{
  "d_mlp": 256,
  "rope_base": 309000.0,
  "extras": ["some layers without attention", "local attention windows", "paired heads", "gated attention", "capped logits"],
  "init": "uniform"
}
Each number is 128 + 24 x the weight over its row's rms, rounded and kept within 0 to 255. Layers, rows and columns count from 0. Numbers have three digits each. The size before them is the row's rms in percent of the matrix's.

# q: layer 12 attention query, 128x64, rms 0.273, rows 0-63, columns 0-63
# k: layer 12 attention key, 128x64, rms 0.28, rows 0-63, columns 0-63
# v: layer 12 attention value, 128x64, rms 0.303, rows 0-35, columns 0-63
# o: layer 12 attention output (transposed), 128x64, rms 0.197, rows 0-35, columns 0-63
q0 066:109096106126098156120111169088121115143106094115083118122114112108108155101116126144127128119097177156113095080156143116113102120128171139131127158158152126133107140061110130142125150106159110
k0 090:099101107129133084075156164101121141126103125167178096133155117171120122148145135160116144133146141100127099087142116135123098123134143109170107158140118146150172105140137096149121133100091128
q1 098:151096125100128098123123149111151148152130122158136154130129155139153120141131087130160143129134077197099134086134141098128100136127112107106115134097075175126126107115093151144154164110137106
k1 071:121137133120139163130127181070123151126102129128151159102146109142102150136144111146115107125158121162088166094153160141122115135151178114149123139134098157153126118146074122115158133121174097
q2 096:138126084130126086155124164108138119161143174119158143152142105137113140154130105115142147133130090219134138125152117130132125169112144109116134161084093157172102123129120137138147151129127130
k2 100:124124113081129142123150143086141145147092127139154105109154105146134174106116106102132083139156125101128136056111164143101124119113148137143166128093130146124129112119088103141160119129162082
q3 103:147119140127128109135138142118095177160134103143133151137128130150096136154085131115152132115142123153106157143143184129135138164094118095100181143116077149131126092113100142146114182145154161
k3 104:121146119084143152130118168089143142128123136138119106107159099146116144129110126143131115111161111105107141042135175109100139136093155111110128149102104135111135141139075117144182138140144116
q4 126:128119183126139138125156136173152135090159127141106124115165152136121100124138104109116112159100161100153109215123113132140157130149118150152164124111126088114097102126160117118135127128125162
k4 122:127134148127117138129130140102166130132099135136115109128171117167107164124122137100128115132181170075159133063098149120132137101104137159127169136133155106109125104164116125139167084136119107
q5 096:116125138101113111149106125112097127108118142077168116124097117099128116115121156150124131112112114169129158064159166106107108141151134113123109137090097174158149154097152170148132134087130125
k5 113:112128106136153162155127141149123095126104120097125131105080113109140109134135130120074128140046116156098134149149137180140096127128129102122081130168080151139143150124123135120112139106152119
q6 101:162118068150123158093139154115107132108145126118152075101155123152109154127157128130108175142122133121146138099136124117107111082088143075154106127139123153127133160125095124089142108167120117
k6 095:150119112138127065105130129129147155115129135109123148122109146118097141146109163160126084132088083188137128119166125084096081149136107145158132127138104131158115102104128141160128136125093157
q7 085:153086117168118128141099126120128117111147142126155136141139106111146112125127137121150113144101136157076145081112156171125159150178117089121121165136139174154157105146119118132138067128097103
k7 098:116136204128172119136158120123074120125122133142111111125109130143129117152123132128141174135104124176103154177117108133121150165092116114125098112116099161168111150124143120157114121086125159
q8 088:112146123116123131105153096104124128149130119118075162146131181113077144109144137130122094085148136094139171119137149142165114139116124185120144147131140113137085140107168088157141159134149123
k8 101:125114172139103153117115087095110141105155133112122129128133114102139161138152096131171176117128110166096175174117140107134137117136135104127103168133131104090149184118124147108116172108114126
q9 073:113122080118130111123141113147137103116172121124176132118139135081141125116138152138174121139159116119123121092100155072130074113128175121159151125122145095136122102138171110098144152093141114
k9 101:148106154135137160131094145129113104147128100092115130112111110119129084092136095123140138131114100153142088158102098183138145111144132063113101143161119128103134175118101183126129115114119121
q10 070:136139106139139145116099119146073152161134108105165106138106084159109106135177112133089154117101103106158103146076158113108114121111133108143148161146111158113165173135113145126105135144130133
k10 103:129187158094119145117116148161145124133107110099121119132158160156101154143100179121139101156171146073089147097153119148106110105107109126138131116125114113121123127148100152125184119126138103
q11 093:151100175090146129150108101127143125116136115140127143158152194114095135112110115133160120131158121142078148102162133144092141127147114101113116078113136125118124110104173127172149096157123105
k11 091:122077091147154139111153114123088136107155124155117136099117133114179085119138135172124174098109098156153165145124126113089139153148128126114120141157138127120130150108152106094114115072125155
q12 115:121119111169119138147125067138112125115146098143086137117135116138155159120111103138161143123131100138081148067136130157104134165110135132108084127095149096121150165128124093133099096165114142
k12 089:104153100057106098092134112136137145119109146141145140167145177130168075138122119134137135140106137143151100149194104126136112153174121135116147122124141089116128090113118126129115147130115145
q13 113:136114122168088181118123114121105114088174138117092121134133070123129125103122138086119158120088156131117159138119109154113125110087139129123137137150127120149129151099090142093108124174114173
k13 098:085150122109143098111136134118125130149081170067117086136170133120080168160107121108120082135143111142115137100123125092166128123112136146109130148163101144133112120137113114155133085108125102
q14 082:113150125104139141122119146102165129129118137146108095096127141134112103174089169100128133157114169124149111090160163108136114084085163117100130102078098110150100095125160127116145127114119113
k14 109:101067112145149086129135120120124152150149122105121143133119075087139118117129107101116163132085095187155102149110133138120137129124126090145083168151141138138150120129129116132072138139110139
q15 097:160157125127175125131145137100133169174103109142099149142116154159115094190104146164125122135122108142111172147119122139163121151123153140103116147100096166156152125150140108149147137141128086
k15 087:127151152087124098155123123133103121130174145146138097142108129089120174108128104124109152171123144085154179138138163102109149108136112094146122122085169130131140109147071129149122109150116117
q16 079:173134098101127165153096115141123121127130158080121105103105131127107113102127166126099092143096160105115123171143120147119178126099109147130160155149135119176137111117146095118125081152122153
k16 086:095155172127109072098151127145168112117165095148131115143116143146148141172140113120143172125192113128188100110123117123139117123111116134130163109098119136136132153137144114155131174125123121
q17 089:135128115097120140113116169116120134111111095129106125103106132145126129133090132159092114114148119153069124110144171127107109119112132100091118100144080141125148099076068134149097169138156137
k17 086:133150103072076081119128145138156136131159087165125162110166095162154097139118128131136127144175126143128152102109154119108114136111115109142140114109094139126105148154125132146109162127105076
q18 125:148115131108115143122086142130109153134112088121130133131091129120134153120086138138126130079145129168060135091134175116093136138104123092116125146140080158140130106126085148147135164149165131
k18 088:140125095067116140138100125083126123149118122150138105127159097130142154119127106147122095114138125119106109018122173140124134150094144135143116144119123125102126131138115113127160140122132092
q19 075:139141157105123143139147098131128155162094079129104140093126173130134135139086126158117127145146141119109158044148108117138113157128090137130127098135106178114135134104127151150147122148161153
k19 106:119116095162122112141107118124101126110165128107128134106096124068146115155143103127120144122053103183103118178138155132122134120153115115124093131135111118140121127116145129109072176112123129
q20 106:159112118157137113152135116144067171146136122090108133145136130135124131131104140112178137099141115167076123163138150135112126162127125109110167160127092130138115112132091140129118176131167175
k20 131:159132151117137159122116134104121125131112121150122100138156127168084153136140130130151114146189157085135151061094114123119129142097130117123171145117128148104159138127094114123190090121137122
q21 123:119135132095106161126133138085163102120111122128147146105125172127121134121114141143124104145152143122119177061144104158154122073115130141130078096129169167107131146119147104128150109131123083
k21 154:115117127155130098129147119121136118111168146121159152093093132073149088132127098152129153126066098173129150179160135124116129136140122126149093131138118136146118132112156134130079165100114162
q22 090:170147127116136137082146110151101141126146137143109075149117161105112127131144180111115116133109139127148171155095100111131147127144101069150124112097112108138123099134096101131184100146137108
k22 111:158110125172127120101112123134123149113169130116154107139130101143086122143096156147137137109123125161142138122094107102116088124093137137155125119133105171120157137118095130135134042131084168
q23 084:161139123103152166139129117134135098111159136121132150154131130141071133150130138114143142115152140119138146135066089150113151144066127135113135123172089123100173126120112123108141117182153162
k23 089:106164124131158104104147109150114141155123130116126075116156156166112115098126154152139137133224091117142154108100125103127144139133143152124085136150141147171148139134106153147130117137128130
q24 091:100153162168087134135145100143149147087145104150125152154112166173112123106114121113180076088134110124130162151128099119142122149128125150119156096146165137102123124102136111145125110154162155
k24 084:138170148108135166125142139098138116103181165134115126113142142130121118148117127157120124126132112058110158084118146107109134144132165180111137106099156114104137135157125170089155124122162155
q25 103:111115144143109113107139078116109108085103108114133119170104152126135107119137142153162082125100092105167155141097132124157140146134073174160169148100135138108147142141112111126157094122134146
k25 090:137117126138114167127139126147114102130122128140154152134112106152134095159100148139096164123104135164067129156116123144121167148128169135130152157090184166161133172155132100170120148123135121
q26 085:174112120107162070140102101130134134157161113112127137162124164127144118153103131153086145106159127145117094179113117157144125160157110127121103110139138114171131127143176139171104134138117155
k26 115:160126164109126189129108134116172112110079129122123100126127140165129169116109115120136114136198157078134156096153127134116150121119130138087132135121108143095140121114130113123181113149140105
q27 103:122143102127108100142151114100120098116152073150166115146119160155100126125144147125150130116139101157102184097136138139139113150121149119109148103085138169109173122078115105154164114161130128
k27 120:137143123120104120112145112167074127163149098095100148129123130074144098078114131156124130118079074152144115184145109142127130164134104097126117122144109153133145132091121138126108140125145159
q28 082:140132106161158097116145168140142138131166141139121133085126115147158127172143141135092144144113123137116089158109110121141086128120148097131115117145118052096117148171119108080109152151132147
k28 109:117107135097119126068132156111181152142104121131178087121133133155106139119121112130132109143168161089160144072129131124132119110114134161135135101093135145103157078134104144118153119162115125
q29 102:179136152176140152116098157132134134113160133141138100104143139161108100150170120121146162126103122131123146142164175104104112102084138125160131113163120174085142133124133121104137123169095136
k29 087:098100113074133072100151140135133113142085122116104119120113116146146140148139130131105150120096124143124150086119167081116145079113110147115108156146176128164107125166128134143164119121146094
q30 080:096130204123159159136104124165123164152144154114121110108112140111134119120157093087118111132090148144113077138143145121116139135135154122120125082146119108119116120130141161128072087097129114
k30 098:118115096160120126086132141119101110126175131139154126116144149157123109181136116114130165098129157090116132123115110131135075106071142135158124097142126129115163099152136114067152114101106115
q31 089:109152118137136176127159135066150128149127088127148131134127108143105164139116128134126130142138115123140147114093133150198124126058149121116122100109156113118133150125080135144086104117107158
k31 090:130125111134118110129100125152131135150178170109145121135129141092131098124104096141097135104076096136132089180124135111116096152123140129178116152115116141176107128107134142113101174178112115
v0 091:169093123126147119116167118133124139097137087145180120145133099155139093128114120079154147131134125121150115102122142101134137134136142129124100139171079121067070130125139104132170115110105142
o0 085:114106104160090087125129126139106144141072068115175155170098127135091122151121136122142162140105150115139124179127115148161114128134140122151159134123120167147129088120108115106124130129085115
v1 081:121127127096163110118125135127086111131150165139114147140090146143176146154125129177121151130207183096119133124129127101158111094110124098119165116132115109130158116123150144124096134121095121
o1 073:113142123109133139117102139102114095106119113088192132137108136071107153121153144124122099140143094131104099093117156131132163086134116165128163166140108115124120149105095120135135184122128166
v2 078:101120127114137183125089120111109094121146163142114112116090111142167099111087187137107105099125088162156146144150142143147093105120165139128152155166134117099122146111134141115137151143158116
o2 074:158147127123116130124143098169109128127176145094121118078141162119158149101180139136117138099117137134129133137079147121086130118129111139177066107129142151144161166103132131124109112148112157
v3 097:133104142096136119125146085116107144108137133092141122182137154144128163122143124124126140120130175147090090108117134117145160146153153139070102134171123109117141180139101157144120148176122158
o3 091:121100123149121183122135147104102128154113130126212126133125100083126139124088151121131147157133152128118116140096131137103089129162128110118151101135151134110122093144082155101106079129119145
v4 069:087120149129137167191138149123120147201126151124087144112103117127104133192120112087140152128126162129113142129141116070136130128122115137108119127107171132104127127138123084132142135105126120
o4 058:129108098146124079139153133131164121091137104123117139117135120122108161110108132146070144134165140127099141151171130152123127131135141130091156105076111085108129136151085146145156188145136152
v5 068:112118143143135151152101130114136147132150104144122121121130154110094124123193107165135113112102164119098130168134121116093136120107124140141113163091094054118115109091121106126146120138072158
o5 070:116093196120132111117137134100147117123126141087150166130098116142113159102103130141114103126107163089098157188157122128171148144113130128112194129124138145098130125129131104144109131109122099
v6 090:090146139139095162089133118114162076113145143128104086136113134164145106129137134119119122160092096192110110157124116126178140115131175144118125096114099138119124118109105133135087123135156156
o6 083:141166161122138148133115118134120161112151108154143138085142136176123129127118117157109093126143148093152099158122111143104110160143102146153093091092151135097180150117143090151130073139112131
v7 108:082135136116123125167142101140131130109119135164123119142128117126119138073170103053125158110070130160147135106138112143146128134132126103112149122150119137077098165110084153111150121141139119
o7 102:169139123183099116118140156157111152140145126149132124122126151179113132123147147129124198156128139146160129182140115097157123120124131095112155089101157127106166109137105102101132109151107130
v8 076:170139140127119114125130110160141094102122114153114105130122192143147147139130107152148150145139157131115106131139167118136187112094126138121159115121078099182153131158152160155158127137097148
o8 069:097132138123126160133102133091100168097137117129170096175118087118140111133123142115100133131138138099142083126138145094115175143154110125146135169150127112095112118162142079134082123089122105
v9 100:141111152126115101159137077146125163138114130139114126142134157160151098109165140061105146156101132123147145091150125170160125135119148128116115112150087151134104160149117126164144152131144184
o9 095:122129103197130096133089121166099170132146129139160112106127109118102102151112118136144181105129133134138108116169133103111133099130151091150177134105123147118178131121106121095139098136104111
v10 077:157120127091150130134124107118171084128139130120118101174126116110162117078135158125118124114137079098124153106119108153113119134140104097090133092129099065133089133120132164150117123086120145
o10 070:163165114133135161089112137180076105157132151102152152148134163128083160149105146116136123123140127142144125125149105112118122142101100111155164116158160150176119134097116117103154115087141135
v11 090:138084136112170131153126111099140142130096100133114133151090133117179123160119144127135154126204162149115117116108120115126117130114111105118126143159085123127090075099148119145114103083148130
o11 094:113128106126109130115126118149072086127138093113170150110112132101072158101130138134116091113123147118112103165131159142170130121129128156143175142124106114156126118100112121134154197095119129
v12 108:179119123105137148130097118134071116186117129120118170115109123157128147161126142126140152160128161091146094106154172102135109123139137149162118144147135134116144127174161100166144151159138127
o12 099:080092084129125104091142127116137140093144082112167106135127111083154101120129121120093116100136108144095142091115124140074117099132152129157128141157113140117112136116074150098124157131124156
v13 057:137158114166127111151130126124117116101158131121110116180107104114147154111117134095101136080117154091175106137173149115116075110088152100132142142161126126123130163119112145124112081139125088
o13 044:137131140158102123104100173143144119134105117091141156100066117163150151113170142125124139147090106129128155100123164077113101109143118101143139142162103140151125123144122101097103165130112165
v14 079:100105143123145123133153121111120082112128114162140141128100129176109106171126142145085171158132159145133092139151105165141135099141142137069152108111154129167148095146109123120123158083146136
o14 073:132169089111129135126100111111122159132123092118171090105135121107099119151127118103123100139168134074113153143144137139145146139126091131150145094107110103084159137117118079127133185160143144
v15 072:140159163120134131100100127136139099137136167105118120146165160122138091101175150157125127128126139089141159158117150125094143133136142144206110120096097136164169119128116147132096149163130140
o15 069:117156168095137160098102128115150131093168151102141149112133127123145112107108128154140087092103124145154120073148081101107143093130151081141142128164102140148139151099139133135111086140146135
v16 087:119157105130121117118130180103146119078104128170102086118120104099108101146088117144113127152138146155174119166129144148085169110141110123155135128118147163159109119115136163097109125107162119
o16 083:176163150081103147130119118102122115113135102160082090114133114163169087138159146111120120123112121113165143116139124113135141145123110152152081130130073086145142117125159099145103156150127124
v17 084:120099116128130118172166128128124149126112140176116142112168161164126126109110147080140150125136101209108149127129128133143166102148128133106090135174122139150131128112117110162179113136135128
o17 077:108139109153102126118130104183087156116159165118119101158154121100143116139122131121141168118152182142118121191117139151141136134138156121105153118077172113103121091143129102130127120129093111
v18 104:117107089176130085124173098155139124115165093143144116103142110139116107137128101151149136137147116116142130085110117120159110111088144148106141157105143123114155140157113131116113128077055129
o18 098:111111105172137091162125117084143152148094096122116147154138158145081103150129111126152148144171112134111144070112182138181153140124105125107140153091097137137134112133148117144116135130126114
v19 111:091158094155125146098119127129156070102151132181145136115122155114103118134105101173145129116122097141129084143107124128139117087081134157110149126108119094122129074100125141133113116091144115
o19 110:123139143089132153119140125109126135136131084135101136125150175173110154137142129150128096135157128097107134170114159142189170146120085161141110121146137135109134120122160062167120146135127111
v20 107:166120115128133112141135108157100167159111142095130127174141111136158175136107108103118154127159150085120144082106164113128138132124119140134136117172120143161163182162139139125181152131126120
o20 107:104114072164129145138116144126116134129148130138142116161138109088128100159125154112124167133099116164129096084145152121098105110161151096122097169142128127123092128172093185100122132123144142
v21 099:150106145140115103124147134186087173121144110114152101143149156145173142134111092112139112108143127118094128103129162110141147144123109137116121130160106167133141153179159113111189135151097113
o21 098:092112115172134115153116138118119145139094155141149145178113082089124138157139128103146185138106138119131091130109143145117131107159179127123092164156128121131082108172137148141103123118108111
v22 080:158071121121140106104163129122151144118096111123195166107150101133067139123128148116116122099137134134140151112124103140153151165179116127093113142122105104080121115137103129125137119152102146
o22 072:109112098119133109154134112112133120172071089116142087155125144117136135136098110124165145156136151114135155152103107129153131165129127128098173128085161136124139111135091177090133078118125108
v23 106:168089169153148113136115135116094116150119136133103148134086130166159135164148145143103164126184187114129112167166147091121136117116133120127122123133083167140158131145132134124139140120089125
o23 103:091135112134103106121088128110130142089132116077195128117080102067131139122148127131116098107112127099128101118130140108113131115134150131152183148130103086107121135137104122106112175108136129
v24 088:147126087131131094134099138142092165123132132135137125137131140144168161099125128121112130145172130165108145137111130181094162157166137108132082164168084148174121142098131140120148123158147133
o24 076:084147171119111169105113118164078140138145166128156112126148093090135113137142147097152122101084144143121118167085164119129083128116166124118115115130146162117106103129127149133131145088113131
v25 112:145116159121158128149135127106113115159128155103125148153147112103133143124128186131102136079176168102119118160124158133080100115117111122091112103163157137156176149150114152142134137107167128
o25 107:145131091104118191108120129166131112136149190073131135112112129084147142127111131137144114132096119138118134110135126127117123112143128086148147127167114076133098143128086162104124143101170149
v26 127:119112122145135113152182159124153129149127123167126163128156125106080119114132113151146124083144086148111117142106121090107114103130075137091101105094159117127171100131124117162145116106095104
o26 118:114131094117132118122138135130132104137120179109088142179136168132137155152110123130165130137180131117101137142127112170175154161114131131106158110135163069138081092139138120147126136114139098
v27 095:105144127151124089119099145134100116137164127109142133133109120162164107123103133090112141155106127104113065143158153151117124133124154128124135115118120207160156140145116132078102146156147096
o27 081:097153142147128145134108147116141157108096139158142108082120083111131121138165085106140131110101094102139130090104140098115126102121131077159062120131101140095114120148145102122151161153139129
v28 081:097140099130095158150131104106126157125153171071150095153132111123118127136089136140103082122086109131086138102077130136118165133149135151127138094136131110145093160140148114137095153138150148
o28 079:180106141137147157139144123114124120151136147195106115098166100128112153142110127150101154109134139132111119087143144127111077151141132119121075123137160150143134129117124173148150075154128160
v29 086:184131090142140122111115131149134149158135122123104137100114117117133159142123134150134137132247177112143160130136149120142098133111127135116142174137104109130136146128145140111132116128108153
o29 077:070098131113135126149122115119121124125129099061137121142114140102146113130128124133138105125104102156127114099111174120121152133125118162121113181090111132126132159148082178126110157064132131
v30 133:089157138123099127106141124151150101101137128109169095120177134175102120113096095102146103154069091133143154145172091135148128130128158137125114098109150130104090139103109108107137122136119137
o30 126:157121163128153106142124135138165177156089122160096135142136138163136113155121125099130149160127126136153142147130085135098135117139105126108112127067140170115157128151143087133152083178112123
v31 098:095091146134147126149134135132142113123117111148172143164106085147139079126176129129093153133097101121129129109105090145129134131156122115145154097083114135130120065109115107096110128079117106
o31 095:139189108146126095119113120127129115135117099148145153114120151146048153132131122128129096116141137085130142152164105134192119135102136103123157097131131138126152130093145112133172167153146134
q32 107:128085127132123117152133119129076157128131108137073104107164132147138106138104118148080107072163118152113111135088176134091141150112141148138099142104105143120120101109121137131114161139175120
k32 096:105147141096103147152120111104155117126114079127158110119114149117143152118115144140110122155157170091094116133115113180119121124139114206134122083114139155124155142121108097109129087115097106
q33 126:120085118129118136150142101164099154122153119136082104124195132158184117138104106162095107085148146147124116106106167140113154143126137127124116151086108123127108106108136143133088149147150113
k33 111:145109132113135085108122169129108148154123150148111133128160100156123144137151102128141137092126080156119133198151087108106113145117109088118138138143123133108119105143077131141131163140189137
q34 075:142173121106131125099121163096151106135100118125164141112055124110087145114146152097145145167117122114130152162147075146140101117135102137130102102168152137120167141138118112122165106124108138
k34 093:107143132133112163144141099141137102108120114102134114149109145098169124117113154114118148165112175097144131049119150160142134108138152174142113121127137131155133143119155132094113085116074107
q35 064:098155106139129122116146112096109119150088133127100103109109124123128110114139152124094158167105109122120160111140091172118119114160085155135066142129107146135166127136144110095180096091120114
k35 083:119138128153097155140152101140145118129126155123138141159115100103157114124136132115136158144123164094164110062096162156131144120147145149113085145141160135146142125105155146085126091143063132
q36 079:124129136140123136109081151142133132118160147144167128173129124131121142134129119104150108116156168135142091104124133079137156111111166084128206153127124100144098115137115090133088172130139138
k36 103:157113153107112076098114171130141163121125126148151116109129110146102134154140135107134085110170103153115128174130095095119099148103115095137152123156097151110108105158107128158139165125180128
q37 075:112134102109097147148124135072157104139096128139107114100126146105132132130151134118118142146109127081083132127137094173129093128107091186144086133136125174112124135131145139092153087108103110
k37 064:154139162143139130127129147175130111090133157121152163094140156138157082142134127128108130151138167100124128097134129140155154136144170148142106125126146099145150165118154162155099111177125068
q38 076:089134178113136138084136141117146126089108101156150124202137147107114118125122144120119155169123159142107125112133128100132095162155152118164144127108099108136083125156178132141108120110122150
k38 089:128152089163135142149136126125100167158133169126136137191151132110133140166112157096108103153111127118135118130126150152147144118123120099046093144145128097138130135111156161119114138104088125
q39 073:122139109077154109134089126143107135150136165124094155111086141163119122123102149156136116119164129087148133108128142134161145146136103087143130069146101113113166151129104108138104150069130136
k39 090:122094137174095131117122116126142105120116087169150123134134141157151132126118136111138115152115185089123101085132113145105133195134120131114111149181142120153173089096166125122119140121143126
q40 069:111104173149110122094096141101141117147117089187150147162131163101074137162091108117128138135122147122111139144167162102094098129123140140115142109118113149127083164114133129126088132114105127
k40 091:137142107137162085135123159156098127153153132123157125123147144163118121133125160161081109146116135125108094137098114143161143151156100158118128102144094096122150108082144167091192135123127122
q41 068:163114106094117147163113170150150138151097150163154100128112123182145092109125144157120127139164126138125139122132122118138179141119099122123109121140118142194181097113148111128095129133145161
k41 089:096135143105156108120085080170124120130135081164121100125155130093130115136100122124137144110116170116168160078138098104101123116170102106120105166141116102125165125150128150135127123118146091
q42 059:094083131174121135122151122134093150138096148110135116102103124123120115098117157139133145110120160155145144148126192122076152119108161117116107119102160125137149135102084161109123177148096128
k42 072:105118146110119118099132110115112145099156124151120138142123074106153126099107131161135140112104124082165116073153170128098128142172109157169139110105112114129115151069154142100142107106120140
q43 068:150162171147117154122129115106137132143130115145140174145137155098096174148111109148167156108106172118112139146111143143144111126110140159137161081155152113119066123143178114146127140110121152
k43 073:097088156128136072179115166123093145149126160097132135147101142112113145131119143087075103142098109085095111106131067118104137118127155118156121126113122128106151123102136135118129132112143147
q44 070:112148120142142176123162114121106167112139174086086087152128119140149138107121162167135151146159157183102144126128149137109107094095131126102121155095149102152138122144096139106111105131131108
k44 082:107151174124136094130111088178153093146114142148139145121177141083140126120078106151139108113108136111172142123106155121108181135144165167133140125144080139148155103123122138140130136128119131
q45 062:134110119118146145117114154148093133152116083175177140108116156090092168136112118134154143107124154125132169166133134166170164103121117123108139120119126156134103125096143111135149147156163176
k45 085:111108162117096118142108174154098156111142070131119111120107112087139127094123138101104112133098130111128151075139089118059090136117115136162136142166127144148132134126094143121134128119135095
q46 063:125152102085142117143102114116134118148099112082129145114140143122063184131109115164166159088138098122111125138127144123140109135101121131117144091118170145132114155141082135140099096108086142
k46 077:132092146124157114114139126140131112131092151164147119108165150142161135154112104117111092159120118113125121142106109140088094136155132163154144121191081133076152139140103143094155114149167121
q47 066:157132084083119110158097178121132057138116092144171131076111150149083128123124111125124129114122116125111112135143107123114169131096134137137139140163140121126125107101133095097129131147156166
k47 075:148123089100164103122127130144131173130137096161138092123125142110140147170137127152141110097124122131127124139141104097147085078155104149134144085134110157086159124121082110133164150175148120
q48 186:128083124147104147152132143168098124142133134101115122153190162167158144140115118163135135103151171135160109098117143124165153148105101098117158111086140125140098137136143107143079103145126120
k48 128:152102123132139091125110138116075151135160151142120141133164108160071115126136105130122142082118072164149131171123112102113127143121110071125152153137123114121139110134106134143143159138178148
q49 098:128149097158091137135145100126097106145115150113083098101160134162164104137113142141088144134119155126147117093115112148137140110133105166115096116088150116149181132136155123081125084113105103
k49 075:105138137137135157145124086116131141131147141145107158120141133123134132066096111163134165134116133114141123086140180092143155166179130101146100151107124101131132130073153123127088094131103110
q50 088:149122147111150136133063172121152137128159117131181141158119120100102173122146111107157120114127133139107122135132127105128140123121166089122204134145131133113078116126109121156132162143162146
k50 094:160102125105139094117120158124133135140122108124125114120139131134094110155149123114142090096149084149110138188127084116099106103093138111126161134158108141104122130177094124165143172129179134
q51 091:124100130128154121135166139145151157119157126126152133149147136088092148118106119153160127104132126154115134142146184090137123135130158108129193121113110123124043128131089162152138149134130132
k51 091:160109149119132090094124140105113156117159154165116141119147104145090106146139099123113090113138076147132113163118126109106126161104126109140161154153111154113119120120096121150150189126182152
q52 065:107166136131143100135174144110114146143120135163095123114133128127094151113122131144113156138103115112142158123187143113109139134138086156085076105110109160131148128108175081086151101137127117
k52 080:091149142095098141153140133156132120116138119091127129161120145109163126110093152131129139169127156116100147050151126147130137105123106135097110111104123138143126136087123130104101085081098089
q53 088:108118154155106127116137130163138163098167172124107103188134124153189123144128126135113144143141167125153121125116151083130121117125167110141155153125125106162105108128094142147063140127124129
k53 109:130107150130160111104105107152091142151149145143131149135160108139085114102116107123139100113119087140164130206118111098117152166154149097127140140144123109115138102112116154159108157126182137
q54 065:122119097126100153143155149125081150148092145120102105130093110183140133128119151146120158140150181145157141096087111124139140093120105148110094123109121106136153099138113122078106158106165145
k54 087:125136161135110150084109106125131176126181096143123146112140133077140114079104127121141099134093131116152126083129154117104127124151148094158115147174132129136172126109153120174113132105130099
q55 066:138130145111143118113168151154156171145120128172131145105111135131101134114116124161157137125132141152146128118076111112149085131134090141139118093161085159157158097156142073125081142110129146
k55 073:147165140149154132097136090137116159124128162104105060130150114132106129146113105105131101173136140136099125132136140132140095118111100107119092166157129111061080104146127113127154135108138152
q56 077:130098136109143143124150151179163157122162125155134094079109130125130133167109099145108130185111138158132132107101116131104105154172139118142083139151112126120159122100093123170098130139132164
k56 088:150172124130106154089163099117112110125123149111105114199124075147131145118149113129111124129154099133148108128157133140166089137130122088109076165151111103127156130121157137123108131124171131
q57 057:112104117147098165120170103116122101117162109147120113123140104158135138124150148154092158149138105141141182104149145120121089154135116102160138124146120127171080140102129168168141136118076107
k57 069:156113133164185131154094161110135111122142189102133131134138141143102085108139135152143159113090118154113116108113151127117168147135153134134105155152087082137164178115135114107141123133130111
q58 059:069131155149140099123164148124130145132104129106134114170114152100143142122154158120154181135141163156171178124108147101151104090095108130103142151094110132149114126133117101108113169118128136
k58 082:144141115156151157091134134139121181141147165134138118120145098098110128102125132113117089154087124148140117151096191157107100115178105112115119136148150114100087147155117112137164100096123126
q59 065:127155129089119112166092119147146070104141110099133128072123178144125142115152118152101135131097117127118162125122154149132121139103150111151165130118088109102142125111076120113129162114137179
k59 072:133070063139159142125117103082150120152106109134109137152121105110153138142143124135147061104134121120163101146162135114128094119155110132090118093138152150107122142101132114126142126168143156
q60 076:165141130131106141115125059125120080119114116069120150111154148157130122106132129133117114134139105164123132143128115145158126138141142136151137097042124121146136130166107153111155102105121168
k60 075:097090109122159127159104087082151092123117148147088167098139154101164114142122142098149120120130141134114130120128130103100133180104148151135166144148137153166108154107146140101132138141076124
q61 066:102119120104121165098143133142114106105126075169108114145137152142096126167119122106082142134123113122106103109121116134134112186119144133186120164152083132124081137156123132118079120156121126
k61 089:127160138132151130136100154164092125112142099147165150131130141121173123128120133163152074129093143111120136135160108134146151115091135127101121090161125123165122108095132167145114191159130091
q62 066:101111129124162153108146135142143136071136086119159097154114131100115108089120161136105143137126105149103140135177165112094127150143149078123165148120103131135139121107117137172176117156131102
k62 068:135130093115073141146131116135146117115090136145125111202128100110150138166100123154153149092142126128171160104134155139118146095086116139079128105126125135140091128150111139102118147155110161
q63 078:137133151092176075131160113149114135121118167149147166128111137141187097142167127139168094149120098124154107154137131150165127110111136145134119144141179105105152155118173137135138120133145133
k63 105:119151121164158092163124164169139099129132136129115090089142113130101151160137141111107148104123164115121151188129117142132118141110116133122138135118080144132141073131073119081162124123117137
v32 092:129128127119148124093105115124159121096129095192100144163142109102139157101162123148152124132128077128130114176159175152166134133126108155119114133117128147116136133134172132133152158174148161
o32 093:129113165115129152131131086112144097092158148135117109174156143121166088155123115154128140129140113104117173150141129117124169123151127137110124144124122106149063105139178111161162150137101091
v33 099:113144130137144138106113090144128103094116163157144148153117156154172128125134142094115106167121173158135142087109156119083125134138162091131126133098184168091126122140117131120125119105140175
o33 103:119137139149099174051128099121092126118148155108129138154135117144152169127119127127098096127127120163140144131091119116135104084145142085145148141109158086123128116113064130151127126122114149
v34 079:152133137156123147140149127167112124126129128083113123191139144133134125089124141166106137127112169130162147094155126120148138095112139140105157114096091103160156147197112139147139168126144109
o34 079:103148149123134114133151156113134167128094118133102133143088093112108131108114128095128125130124118139101152145129153097121104117090139132122124107144104169132117107101087125104127232093122114
v35 077:156160167159108129151136109109124084148137107140129090102122146139140099133129146146142141068154150110145113129177092114121117131105127173143159137154058139138152109136135138161135155114153131
o35 079:128155087091106129154112157141130139141114094151137107107109119136078119097106133120133110083151123117117084115184163118110129132121115103097146068153103138134108135099156106113110166135133160